Each number is 128 + 24 x the weight over the matrix's rms, rounded and kept within 0 to 255. Layers, rows and columns count from 0.

# layer 2 MLP up, 1536x384, rms 0.209, rows 430-498, columns 240-287
[[119  80  68 185 100 183 127 143 115  99 167 140 113 156 139 135 135 106  62 134 146 120 118 166 114  87 169 136 171  92 130 102 146 123 116 120  87 134 114 146 145 127 122 114  65 120 162  85]
 [140 102 145 131 142 181 126 133 150 137 140 125 114 130  93 134 156 155 122 149 140 124 116 142 126 115 151 120 150 118 137  76 181 114 130 174 127 137 103 144 136 118 134 124 166 176 128 110]
 [ 99 131 125 164 146 174 114 173 128 170 131 133 119 114 123 148 130 162 112 115 140 120 112  73 108 113 130 130  99 125 162 115 138 155 148 137 113 147 123 138 173  85 169 140 162 136 151 124]
 [153  77  79 110 148 162 159 119 105 148 132  99 130  84 111 103 121 136 137 138  75  99 153 131 121 144  84 145 165 121 105 167 128  93 148 130 139  91 100 153 194 133 132  93 115 156 102  89]
 [132 122 101 116 108 151 145 120  59 164 118  95 157 150 116 158 107 145 132 108 136 128 141 123 144 167 130 139 114 134 113 133  73 153 109 115 187  96 141  93 146 143 101 157 123 151 130 116]
 [126 151 125 103 122 125 126 147 155 118 125 119 116 144  97 112 150 119 130 158 139 122 154 114 111  84 112 102  63  79 151 139 136 127 108 165 129 130 111 154 168 108 133 107 126 112  92 111]
 [ 85 145 107 117 147 110 127 158 124 150 140  96 146 140 111 110 146 106 145  90 150 145 126 130 112 146 125 127 143  88 110  73 138 154 127 132  98 165 139  85 149 117 138 130 133  83 154 140]
 [187 135 112 116 148 128 114 164 127 166  95  73 105  95 141 121 128 127 145 133 119  94 117 114 158 112 102 141  80 146 125 141  98 105 119 121 113 126 143 115 109 123 131 132 153 121 110 117]
 [115 146 122 136  95 152 134 155 144 130 135 150 123 144 101 122 104 117 104 125 143 108 109 132 125 151 124 151 141  99 132 125 113 121 129 134 135 129 117 139 134  92 108 115 133 156 105 101]
 [171 126 135 136 126 159 134 161 155 120  95 146 130 118 190 134 142 107 123 120 126 140 135 131 137 110 177 137 128 141 140 137 139 129 123 123 129 105  84 122 108 138 127 112 155 130 117 135]
 [129 119 133 115 132 140 100 122 142 121 142 117 113 128 118 129 143 118 102 115 135 127 122 119 111 163 135 106 129 143 114 103 126 133 128 140 150 114  99 139 127 139 136 128 118 163 132 146]
 [122 133 139 136 127 124 159 115 153 117 124 130 151 156 118 146 127 131 150 158 115  97 130 124  95 104 117  96 123 132 115 109 147 137 129 138 100 140 105 102 128 135 103 156 125 102 147 123]
 [ 97 163 126 111 136 152  93 140 147 157 126  96 157 149  75  71 134 104 101 121 137  98 102 168 144 133 145 154 120 146 111 123 142 122 108 115 177 106 166 153  94 169 118  76 163 144 143 163]
 [133 137 120 151 182 138 160 115 157 149 129 160 101 120 114 128  86 127 112 130 122 107 129  85 141 142 121 171 115 143 104 115 111  71 141 123 133 157 169 121 171 139 118 121 121 121 103 161]
 [132 144 158 128 148 106 115 122 121 137 132 131 112 146 129 120 128 125 141 139 147 100 144 157 127 124 143 125 136 146 143 118 156 147 115 138 145 125 156 121 152 128 129 122 148 132 144 120]
 [108 152 138 130 131 127  76 151 151 166  70 123 132 125 137 119 114 134  61 216 146 109  53 126 106 108 104 161 129 127 101 145 156 126 154 119 160 124 149 131 109  66 160 111  97 115 144 106]
 [ 88 140 114 129 126 179 127 148 108 137 126 150 130 145 140 132 148 132 133 120 112 128 135 140 148 124 162 165 126 141 114 106 128 127 129 105 127 147 117 144 118 131 114 145 115  94 140 126]
 [131  90 128  74 115 113 131 136 112 152 121 127 113 131 156 164 129 133  71 128 152 117 128 114 139 117 141 113 153 112 151 158 152 177 148 128 130 124  79 141  65 110  95 105 168 155 139 158]
 [151 120  67  82 149 115 115 149  76 121 136 108 141 134 109 144 126 100 146 116 142  70 170 159  80 131 125 137 117 144 141 109 162 130 123 143 128  82 166 151  99 134 125 127 130 108 127 143]
 [164 142 128 122 152 116 104 129 103 127 104 172 103 151 128 110 134 144  94 119 128 106 136 113 166 129 192  90 148 150 111  68 133 126 107 104  99  86 104 115  98 163 138 147  89 113 110 110]
 [139 161 121 121 127 106 120 113 149 123 149 141 127 111 116 127 120 155 163 159 121 147 103 129 157  78 100 131 104 112 143 141 150 129 122 102 112 133 125 150 168 131 123 105 139 143 127 108]
 [ 99 138  93 165 132 144 125 112 103 158 137 126 102 123 153 145 132 155 127 100 161 138 136 105 136  92 137 150 123 128 129 144 103 139 140 161 134 116 150 121 160 151 125  99 113 121 136 128]
 [154 137 124 141 166 126 135 129 137 123 148  98 144 101 109 128 147 113 140 130 185 113 132 140 159 123 132 116 182 112 127 146 120 119 111 134  92 185 166 113 112  75 126 166 105 122 157  91]
 [130 117  96 152 146 126 124 137 122 131 120 113 132 147 125 104 105 110 111 152 161 116 134 146  95 111 156 121 128 149 159 164 129 106 128 122 142 120  67 145 122 136 165 167 101 119 125 134]
 [136 111 127 125 147 105 146 108 149 164 108 108  95 103 154 141  77  68 130 122 109 147 133  87  96 148 125 108 137 117 118  98 195  78 151  51 105 131 127 141 137  72 154 128 117 125 122 131]
 [ 96 117 133 135 112 109  95 153 130 168 136  99 118 114 123 143 154 122 128 112 119 135 114 154 145 115 146 148 142 124 115 117 143 139 102 103 142 146 131 129 151 133 136 127 125 136 121 116]
 [119 124 112 114 120 134 147 124 132 125 118 103 106 118 119 119 114 126 110 151 130 147 127 155  82 131 151 132 128 101 140 108 142 135 127 133 131 123 127 109 105 146 120  87 104 133 126 134]
 [139 137 146 143 117 125 147 136 145 132 129 115 114  94 130 136 141 132 121 130 143 111 135 111 146 117 102 124 121 124 117 136 142 125 123 139 123 122 104 147 138 150 151 116 117 132 112 118]
 [136 110 147 143 143  67 155 113 153 121 129 109  92 118 139 115 111  99 129 138 134 137 157 107 145 167  92 103 102 116 129 133 118 131  93  87 144 133 110 120 153 148 133 150  89 104 123  68]
 [183 140 100 102 165 127 121 121 132 104 139 116 100  89 128 113 154 160 173 112 145 111 129  96 139 100 128 101 179 155 137 127  64 132 139 117 149 132 170  84 111 126 107 201 129 172 112 162]
 [133 141  89 135 159 118 114 164  93 158 117 104 116 129 151 100 123 144 104 133 141  94 136 126 113 141 147 127 167 145 133 108 128 106 161 118  91 114 105 116 120 137 142 138 138 142  98 151]
 [155 152  98 135 105 122  85 113 140 114 134 100  99 147 153 138  88 117 156 133 134 142 169 112 130 163 101 173 116 113 104  96 149 135 112 144 137 161 104 116 112 141 131 152  73 146 114 139]
 [ 65 110 143 141 138 132  94 152 102 131 108 132 139 152  70 126 159 159 116  75 120  71 136 140 130 141 171 137 114 114 142 138 135 148 133 120 136 115 132 121 148 129 120  98 156 156 134 174]
 [109 150 125 145 134 166 119 135 170 121 132 132 110 110 122 127  96 117 142 135 155 121 130 124 120 134 101 149 139  97 129 108 143 128 134 137 150 148 133  91  98 142 104 126  95 102 114 143]
 [148 128 103 130 128 122 174 102  64 102 122 102 122 126  94 104  98 130 102 120 139 141 110 120 110 122 136 105 120 118 171 125 147 166 103 163 129 118 133 145 128 132 126 129 160 158  90 137]
 [114 132 120 124 138 150 112 135  81 164 173 136  89 120 131 129 105 133 124 116 140 154 112 125 129 134 141 143 109 154  88 108 187 127 170 131 123 149 168 140 165 111 140 132 148 106 143 155]
 [121 108 113 143 128 110 134 138 116 122  88 120 139 141 141 124 121 106 147 126 132 124 106 128 129 134 135 110 132 131 137 122 126 160 135 146 118 113 129 149 122  98 149 148 131 112 138 125]
 [129 114 164  71 120 145 151 134 150 146 142 159 134  88 104 131 181 121 132  67 149 127 100 123  92 127 150  88 113 161 139 102 152 114 116 109 105 137 156 105 131 111 100 148 128 156 142 104]
 [129 140 116 144 106 134  96 117 164  99 122  71 112  94 156 136  99 104 144  76 125 158 121 130 178 108 118 139 128 119 121 141 132 130 108 133 135 147 176 102 142 106 130 107 137 127 139 170]
 [144  77 140 145 118 133  73 108  87  35  92 164 175 149 104 106 148 168 152 137 105 149 115 112 153 125 119 154 160 103 121 144 140 137 149 126 131 108 142  72 144  86 129 130 115  74 149 114]
 [121 117 108 143 139 136  93 158 139 120 157 156 128 126 186 119  84  85  94 162 111 132 123 152  99  96 116 133 134 153 105 146 146 134 136 153 102 115 125 132 146 124  80 127 164  86 115 175]
 [121 123 156 161  92 138 133 118 154 117 106 164 100 114 182 103 107 144  83 111 100 144  86 140 131 148 141 112 133 115  82 131 139 119 123 106  98 145 180 126 128  95 166 173 183 119 153  97]
 [168 141 108 134  62 103 153 175 116 116 129 135 143 115 121 138 139 128 101 136 136 124 140 108  78 143 170 149 102  81 121 133 133 118 135 128 120  91 112 122  95 163 102 158 139 114 132 127]
 [111 123 154 121 123 152 119 169 108 130 120 123  93 129 106 131 141 141 127 149 143 135 132 118 102 133 140 142 116 128  89 102 147 128 123 128 136  91 146 117 119 126 150 123 133 117 114 145]
 [121 113 123 131 165 133 149  94 115 119 116 126 156 131 109 144 157 131 171 108  95 119  85  67 174 142 105 124  78 145 146 128  94 143 127 136 169 127 143 137 139 123 113 125 149 125 104 140]
 [149 119 145 191 127 143 144 171 102 144 119 143 148  66 130 127 116 128 167 118 125 135  94 138 148  64 115  70 127 110 116  76 150  96 123 117 134 111 109 150 107 126 154 118 121 131 103 151]
 [ 51 166 152 176 124 147 109 137 117 116 135 129 121 124 105 129 151 136 114 111 140 113  93  96  99 114 168 149 130 114 134 100 156 145 126 120 158 129 111 121 113 153  88 129 119 134 160 158]
 [115 101 110 125 109 163 136 137  97 147 127  92  76 124 116  93 160 181 144 111 113  95 115 118 124 164 153  53 144 124 126 130 112  93 121 152 165 114 109 150  99 104  87 163 115  61 130  68]
 [141 150 125 119 141 156 139 109 123 120 137 129 120 139 123 157 179 119 129 132 120 100  85 121 124 151  99 132 110 137 120 110 144 141 138 112 133  94 110  94 128 126 101 117 124 131 137 105]
 [119 126 137 110  91 135 100 169 105  87 124 157 122 129 106 146 116 101 101 130 106 130  91 154 111 164 141 143 160 110 114 119 148  82 131 117 130 133 149  87 182 150 147 161 118 127 138 129]
 [ 96 129 120 162 126 130 157 113 134 112 134 107 142 109 110 135 128 153 140 127 153 143 148 158 109 109  77 147 133 115 129  84 138 118  85 128  98 111 111 146 124 139 123 131 111 145 135 104]
 [151 163  88 132 110 152 120 138 140 151 138 135 112 115 119 151 155 136 130 150 142 126 132 120 101 129 131  86 119 142 148 136  95  96 121 133  75 140 101 144 191 111 147 126 134 160 127 114]
 [131 129 137 126 121 134 102  87 128 153 161 151 166 139 104 156 205 185  58 129 139 120  74 108 111 127  96 156  73 118  98  90 154 139 136 130  81 104 155 154 122  91 100 112 111  73 153 160]
 [149 102 129 126  96 190  85 114 126  99 117 158 147 118 136 115 146 138 111 165 100 109  95  86 146 104 165 134 137 140 150 129  95 163 122 103 115  92 145  80 149 108 158  93  61 151 157 149]
 [117 130 171 143 105 119 134 126 111 149 120 136  98 128 120 136 151 119 132 124 149 136 124 123 148 129 132 148 124 139 125  81 118 128 135 150 132 133 117 135 161 122 155 110 166  98 105 154]
 [135 148 143 121 107 150 133 168 122 127  86 156 126 132 161  77  96 184 109 151 147 112  94 136 133  83  90  98 115 111  98 114 120 157 107 107  63 150 145 134 110 122 101 124 131 129  85 170]
 [119 106 103 153 123 124 139 157 104 148 133 147 138 114 140 139 155 108 119 133 107 101 118 116 128 127 145  76 152 151 108 115 131 132 136 142  80 131 153 145 119 128 123 105  96 154 154 128]
 [103 154 103 154 131 108 144 153 111 130 116 171 139  93 154 137 138 141 130 115 126 137 162 125  75 120 132 111  99 145  98 155 110 136  92  90 130 118 156 124 119 130 164 112 135 116 138 118]
 [155 130 124 136 131 127 120 125 140 108 123 118 128 104 101 129 122 126 126 150 123 156 120 117 111 142 105 145 133 123 139 137 129 158 114 126 144 112 131 128 104 136 131 101 116 131 127 120]
 [142 145 136 133 129 158 119 111 152 118 126 130 107 106 111 137 120 123 109 107 104 109 128 154 145 151 139 124 178  85 131 143 137 122 141 157 155 117 136 134 131 161 117 112 169 131 119 149]
 [113 132 126 124 130 118 139 146 143 131 114 115 118 146 144 128 115 134 132 116 123 140 119 133 128 144 206  98 158 106 109 155 130 174 149 152 109 120 126  99 107 129 159 119 140 109 101 131]
 [136 137 138 119 168  76  94  67 117 105 123 137 150  77 109 109 138 137 105  97 116 148  86 135  75 142 123  96 138 146 143 105 129 116 126 129 148 128 122 122 116  93 186 109 151 145 207 122]
 [139 168 130  95  47 157  68 129 107 138 145 110 173 113  77 141 147 181  65 164 152 158 141 122  76 130 132 118 129  64 227 116 109 154 107 149 163 141 139 169  89 105  96 117 119  62 148 144]
 [151 158  84 111 156 144 127 107 162 115 153 135 133 159 182  94  93  70 131  97 142 116 125 126 155 175 163 121 125 152 161 148 149 165 101 157 155 120 140 107  96 130 152 158 136 113 126 119]
 [167 159 164 104 153 148  95 156 151 111 117  97 144 128 139 172 128 141  68 118  91 155 144 118 131 130 119  88  99 117  98 132 136 138 164 153 123 140 208 117 123 180 103  88 137 154 135 115]
 [157 153 133 128 129 119 123 119 156 113 142 102 119 160 118 146 115 144 118 133 127  98 131 135 121 129 143 134 126 120 127 143 152  97 100 112 118 106 106 133 118 116 153 122 121 102 147 108]
 [149 132 158 135 102 158 128 136 127 143 128 154 110  98 140 103 142  98 149 145 131 137 128 111 142 154 159 112 100 129 132 160  86 146 141 150 152 113 125 100 136 112 152 157 128 128 137 146]
 [ 84 166 123  85 116 137 125 172 148 153  91 124 139 121 122 149 183  81 151 114 141 125 119 173 147 165  95  98 116 125 137 114 139 150  82 100 125 130 180  49 134 142 155 160 135  85 136 135]
 [122 110 121 119 142 111 145 152 130 137 126  83  91 129 138 135 130 122 128 106  90 133 130 103 124 134 146 135 132 119 149 154  90  93 144 113 173 132 143 159 110 145 132 123 146 107 119 157]]
# layer 2 MLP down (transposed), 1536x384, rms 0.143, rows 430-498, columns 240-287
[[151 133 106 146 116 132 177 133 117 108 141 140 144 147 154  94 139 113 128 157 135 151 142 133  96 112 175 144 177 104 161 141 156 123 120 122 109 137 166 169 141 103 132 107  79 130 164  99]
 [135 126 121 139 127 155 126 137 157 143 118 161 136 104  67 137 145 131 179 135 112 140 100 154  84 155 122  85 157 109 129  88 129  91  92 141 102 141 117 143 106 118 138 118 120 144 124 173]
 [135 128 177 153 139 183 122 129 128 126 119 117 108 113 134 106 120 105  99 144  93 120 116 116 141 138 115 117 134 121 137 132 123 116 115  90  82 130 119 128 156 113 149 124 139 124 116 132]
 [133 181 139 153 105 162  66 123 169 165 120 153 137 143 103 115 116  98 124 118  95 145 180 142 112 155 120 139 120 141 112 157 135 112  98 137 135 145 129 148 117 138 127 101 157 155 120 177]
 [ 95  85 136 111 112 147 102 126  89 165 117 106 130 115 140 127 141 137 117 128 103 129 126 151 100 115 149 136 128 107 134 131 138 123 122 153 158 125  86 117 137 128 129 170 124 180 131 141]
 [128 128 147 155 127 134 154 141 159 142 106 119 114 139 106 118 134 128 125 121 127 125 130 115 136 122 163 122 108 133 140 115 131 136 121 151 139 136 117 136 154 126 115 131 169  95  96 105]
 [142 146 144 152 147  97 111 129 134 187 121 130 139 133 122 101 125 110 123  71 139 101 105 147 118 111 130  98 120 101 141 113 159 160 132 142 123 163 126 105 146 141 151 140 117 111 126 156]
 [170 117 116 110 102  88  95 130 148 105 145  89 128 156 129 158 131 103 186 137 112 133  91  84 117 115 151 134 135 137 112 133 149 129 145 105 186 147 148 128 129 143 120 122 151 117 121 140]
 [163 146 127 128 118 130 145 138 118 119  94 152 153 135  92  81 125 101 133 147 148 148 154 149 107 121 125 127 119 140 160 152 115  82 135 149 137 132 113 119 121 122 138 116 104 133 176  74]
 [160 129 128 124 147 151  95 118 118 135  95 121  91 138 164 147 118  90 106 117 153 143 153  99 143 151 114 169 106 109 110 110 142 140 165 137 142 145 122 118 141 141 117 128 163 125 147 166]
 [137 130  88 115 110 123 138 148 146 120 131 123  91 144 112 155 117  59 130 168 138 137 167 141 118 109 129 168 136 118 128 134 168 141 131 125 149 113 161 103  79  89 124 118 122 104 135  84]
 [135 134 124 113 127 147 165 145 142 126 138 109 104 114 117 135 103 127 111 126 146 137 117 146 126 142 110 106  69 130  86 152 179 117 115 143 133 121 143 134 108 146 176 111 146 152 158 141]
 [104 154 134 108 109  85 100 123 156 161 155  84 187 123 109 104 112  83 142 138 145 129 145  95 149 157 113 129 108 181 144 173 154 125 112  68 154 131 101 129  95 127 110 102 144 132 159 130]
 [135 123 131 169 119 129 125  99 103 151 142 116 146 149 119 153 137 163 123 167 147 158 143 101 145 190 136 137 117 119 111 196 100 116 136 123 146 125 119 143 128 174 144 111 141 142 107 170]
 [106 121 160 138 129 161 112 137 118 128 130 128  97 140 112 136 127 127 119 115 145 104 134 153 126 138 132 118 115 128 115 108 117 113 127 144 121 128 134 111 115  98 133 118 161 114 133 134]
 [181 160 121  74 121  92 140 134 137 141  76  77 159 107  94 105 129 149 107 177  92  75  96  78 122 131 116 157 114 136 108 142 133 147 145 119 155 115 154 140  89 120 136 162 102 120 111 106]
 [133 109 156 130 109  92 126 132 163 106 103 110 127 105 161 122  98 119 173 138 137 133  89 118 113 147 136 107 108 125 102 132 136 149 153 139 144 154 120 134 114 130 122 123 127 134 133 119]
 [162 169 145 136 123 122 147 140 105 151 133 140 129  87 149 130 159 121 122  69 148 108 134  88 194 118 167 122 136 163 186 160 129 164 107 109 162 116 154 138 105 157 107  89 162 159 117  86]
 [114 102 132 123 139 115 115 133  99 129 117 121 205 132 157 143 134 119 144 135 160 118 150 150 101 143  74 136 121 132 124 124 161 154 134 169 126 149 143 135  80  88 144 126 131 138 157 154]
 [141 134  81 112 162 154 105  78 144 155 114 145 153 154 131 116 143 111 135 117  89 148 127 103 129  99 128 122 110 130 118  94  99 149 133  94 107 119 140  85 112 106 129 166 104 114 122 161]
 [173 125 108 141 125 138 120 111 138 117 120 151 127 122  96 129 118 139 127 134 119 125 101 132 140  95 158 114 112 130 122 141 131 127 102 135 135 140 150 119 149 104 104 150 150 118 124 128]
 [144  92 123 140 128 165 109 136 129 119 117 126 122 144 123 137  79 142 109 125 128 148  99 137 160 125 144 139 107 115 150 122 127 112 135 130 153 120 127 145 118 162 111 112 134 114 144 127]
 [107 109 109 116 128 168 123 160 126 137 121 115 133 121 143 128 131 129 115 135 161 136 140 124 175 123 160 164 104 133 149 127 120 135 131 154 100 163 140 122  99 154 152 136 101 123 149 125]
 [107 137 145 113 144 115 124 116 128 109 114 135 157 118  89 161 105 119 114 115 126 119 171 120 124 115 129 130 108 114 105 146 112 123 110 144 115 155 110 127 113 173 154 145 107 139 123 109]
 [134 113  76  93 158 153 153 110 159 114 152 105  98 132 170 130  82  99 138 121 123 114 146 128 137 129 114 129 137 104 107 148 184  73 106 113 115 110 144 140 119  67 112 116  87 142 137  88]
 [125 139 168 137 133 120 120 121  81 183 150 129 135 105 113 152 111 100 146 154 102 121 131 145 127 123 115 139 172 114 164  94 125 111 116 109 104 134 142 125 150 104 145 172 108 141 127 112]
 [124 142 110  96 115 109 137 103 136 114 116  95 106 127 131 137 128 123 115 129 119 148  97 137  74 143 175 135 107  92 114 115 152 130  99 132 124 108 123 112 108 145 125  98 125 128 109 133]
 [147 149 117 144 107 165 124 113 142 132 105 136 103 135 138 111 116 107 135 133 142 114 114  98 120  97 123  99 132 113 101 130 100 118 118 135 132 124 136 140 131 162 150 135 120 127  55 117]
 [134 109 145  98 104 136 166 119 132 126 142 132 110 154 110  75 104  82 112  93  69 160 115 118 102 138 117 108 145 126 101 161 130 138 134 121 111 107 113 155 144 143 101 145 143  94 156 146]
 [149 177 100 152 142 113 127 132  92  92 102 129 118 131  97 130 123 126 193 124 190 103 126  94 125 122 145 119 137 114 169  91 118 145 133 132 109 140 153 111  99 139 140 143 121 155 124 136]
 [143 135 121 151 156 143 134 140 107 138 137 122 107 124 122 107 127 156 112 146 125 120 167 118  93 136 108 142 121 140 132 116 147 145 110  93 131 129 107 115 161 109 112 159 143 142  72 126]
 [134 122 104 118  88 119 128 110 130  83 140 128 125 121 152 151  93 160 118 134 146 144 186 107 118 140  86 139 127 120 124 121 118 144  92 104 157 111 131 135 150 116 124 121 100 174 107 150]
 [141 134  83 131 134 139 104 155  80 121 118 105 151 170  97 164 150 151 133 108 151 125 175 105 120 141 123 145 176 146 116 137 114 167 142 119  98 135 125 140 139 152 108 112 115 122 115 150]
 [105 130 135 152 132 152 106 116 132 127 176  96 122 110 131 141 124  87 148 105 115 137 139 172 122 113 101 164 119 121 107 134 141  91 138 155 132  91 120 128 113 155 127 146  85  71 106 162]
 [107 140 134 152 107 145 111 139 119 155 127  90 112 121 156 141 126 147 131 132 109 116 141 123 125  97 128 118 121 147 105 160 102 132  98 121 162 138  73 160 132 118 129 129 140 114 137 125]
 [152 127 171 105 112 164 145 112  96 118 169 122  92 162 140 110 109 153 122 148 169 106 143  43 152 166 143 182 120 147  91  75 128  69 102 128 123 128 143 120 119 119 145  74 145 117 109 141]
 [ 99 112 105 116 131 122 123 126 152 121 116 115 122 140 145 148 118 101 130 118 127 160  75 139 117 138 184 119 134 127 140 141 125 127 161 143 108 116 126 147  96 137 109 134 128 138 130 121]
 [132 117 154  95 138 154 150 141 112 139 140 138 120 127 148 123 175  95 127 104 155 100 148 140 138 123 147 114 130 126 139 175  66 160 171 101 125 142 104 123 182 101 140 115  93 116 182 114]
 [107 108 111 196 131 142 102 146 148  99 125 121 103 109 151 107  80 134 113 156 109  78 100 110 152 126 126 102 123 140 110  95 164 131 116 150 136 134 149 147 107 126 121 127 145 117 135 105]
 [133  75 146 112 162 122 105 105  99  92 133 141 149 178 108 121 140 122 153 161 128 162 124  84 155 149 126 133 168 141 147 104 140 111 137 129 133 128 119 118 144 103 125 132 139 115 132  88]
 [149 143  93 142 109 116 127 182 117 152 145 147 135 107 149 124 101 126  98 147 134 141  98 110 111 130 117 114  89 136 128 131 162 127  81 121 128 105 141 157 129 136 143 138 121 117 144 144]
 [100 115 107 154  95 134 138 137 137 139 164 101 139 112 138 145 101 118 125 164 117  91 104 136 133 159 152 142 114 136 107 142  93 110 146  83 121 148 113 161 132  87 150 185 145 137 140 114]
 [164 131 111 130 130 109 148 129 152 107 119 119 126 107 144 147 144 115 123 128 142 114 147 108 106 147 163 143 111 138 119 100 109 139 137 137 111 137 123 116 110 143 124 115 152 134 138 116]
 [ 88 114 187 156 122 143 117 144 118  92 112 120  87 124 118 140 140 111 120 126 142 144 126 138 154 162 121 120 120 111 140  95 123 128 144 126 130 130 152 108 113 123 122  98 133  99 104 172]
 [125 165 108 150 119 101 127 134 119 135  97 143  86 118 125 133 103 115 126 141 119 141 153 131 144 150 120 115 178 146 101 132 117 155 157 110 141 113 140 167 114 150 126  75 138  98 152  88]
 [126 126 167 166 152 142 129 114 136 111 162 158 129 127 158 131 125 165 161 130 124 166 143 134 139  65 133 110  91  76 125 108 105 136 166 111 144 126 118  91  98 136 133 111 134 139 133 111]
 [126 121 117 163 143 105  87  80  95 127 134 130 149 125 124 133 116 103 133 112 149 109  98  75  97 122 137 123 121 163 102 117 171 122 152  81 156 156 100 115  98 125  89  93 126 158 131 129]
 [127 115  83 122 107 107 126 128  89 127 126 106 112 129 101 158 117 157 131 158 112 131 130 146 156 147 164 106 143 134 130 142  80 119 159 149 165 108 131 144 129 117 145 169 103  70 121 127]
 [ 82 118 135 145 136 120 131 158  81 106 125 187 104 141 113 160 123 122 150 136 190 108 113 134  98 133  94 115 112 122 155 162 126  84  91 123 120 170 144 144  94 136  69  94 129 181 159 125]
 [140 133 147 168 129 140 171 110 132 127 154 151 147 127 153 158 139 127 133 161 124 161 129 170 161 169 121 152 137 127 132 126 120  97 110 127 111 111 129 128 118 142 114 135 161 117 141 143]
 [157 140 138 127  90 144 139 105 105 112 155  81 134 115 118 133 119 150 106 125 138 129 167 143  98 129 108 150 123  97 137 135 121 119  65 125 129 112 136  99 114 133 148 140  89  96 154  75]
 [109 131  77 158 139  96 135  96 133 111 142 151 147 124 143 129  88 169 107 112 105 105 156  84  93 129 124 132  93 180 127 139 145  73 132 135 168 167 156 111 130 121 149 112 120 141 146 145]
 [143 121 154  94 143 115 125  86 193 136 148 168 202 124 122 150 161 198  75 143 164 166 113 106 162 125 100 146 115 108  94 140 104 160 128 137 122 135 152 165 143 168  97 132 110 124 136 128]
 [122 112 110 125 155 140 137 105 138 152 105 148 157 140 131 123 104 109 129 145 112 102  86 114 146 133 147 165 136 112 174 140 140 107 136 134 142 120 178 134 159 147 133 129 102 208 149 116]
 [121 119 140 139 117 144 164 134 136 131 112 115  91 121 105 162 176 132 121 127 129 109 107 138 119 149 141 134 112 109 127  61 115 131 106 137 135 105 108 113 121 117 142 115 148 107 107 153]
 [110 107  94 126 139 151  98 141 140  92 139 131 117 128 161  72  92 123 156 138 124 150 127 150 118  96 117  58 136  92  37 126 101 123  95 146  96 121 149 148 136 111 109 152 157 100 111 110]
 [115 113  82 148 131 161 124 143 114 103 124 160 198 111 149 152  81 134 145 125 106 111 114 123 155 145 174 134 153 138 128 114 128 106  89 140 143 118 163 134 116 132 119 125 147 141 173 127]
 [128 144 139 129 129 147 109  92  93 133 102 129 138 111 153 133 150 138 113 147 102 146 142 141 134 120 129 132 137 107 110 152 142 134 139  97 122 133 129 148 147  98 171 124 134 125 140 127]
 [131 142 139 142 132 124 155 126 124 135  98 128 124 126  94 141 102 134 136 118 144 154 104 122 128 130 112 127 152 130 124 121 129 113  96 134 111 124 109 116  98 120 122 125 129 119 147 144]
 [124  96 121 127 170 131 121 161  99 135 120  87 131 166 114 123 122 147 110 136 141 118 116  90 121 100 157 132 108 128 128 132 134 140 158 142 142 174 146 124 136 107 143 128 159 147 172 145]
 [119 114 123 140 101 154 145 149 125 127 120 119 141 165 114 121 109  78  99 132 143  97 157 133 130 136 156 117 122 122 126  99 124 153 160 132 141 135 140 139 136  92 109  78 103  88 133 127]
 [123  94 157 122 148 110 101 105 132 109 129 140 127 124 115 117 138  93 143 116 101 113  99 133 129 139 118 135 142 129 129 134  83 130 112 124 145 133 109 159 159 156 174 145 124 185 132 138]
 [101 172 135  91  59 132 136 116 105 158 206 137 185 154 137 203 157 178 107 150 152 105 187 140 101 114 143 111 147 132 133  97 137 151  97 143 185 177 125 152 121 154 123 125 110 125 131 160]
 [157 119 142 114 170 103 144 132 175 162 151 136 113 149 121 125 141 139 116 185  87  77 135 111 126 152 124 122 117 134 115 109 127 103  89 102  98 170 128  98 141 169 122 135 138  83 123 166]
 [146 120 130 135 133 203 142 112 129 134 123 122 169  88 131 109  91  50 102 125  93 175 123 133 111 171  97  99  98 136 164 117 142 161 143  91  93 135 161 130  84 112  86 133 178 114 141  74]
 [150 140 102 156 131 128 114 145  97 130 118 154 154 150 145 128 110 139 154 112 141 119 113 154 111 128 117 130 122 107 106 125 102 113 120 101 109 127 129 182 121 108 123 114 135 135 170 143]
 [145 130 160 123  89 104 139 114 137  78 130 146 158 136 149 133 143 136 136 145 142 156 141 126 130 135 148 119 116 110 125 170 124 129 163 117 168 132 123 114 110 103 137 159 136 115 118 183]
 [ 93 113 102 161 131 116  97 106 154 136  59 120 144 135 158 139  63 138 137 131 136  89  45 117 157 102 116  95 117 112 129 158 138 105 139  94 103 134 133  85 187  93 175  54 137  81  72 113]
 [111 104 150 125 126 156 157 124 124 136 127 134 101  89 125 117  84 134  86 126  93 151  89 135 102 109 104 160 165  79 142 136 140  84 139 119 121  82 106 146 151 135 148 138 123 103 164 164]]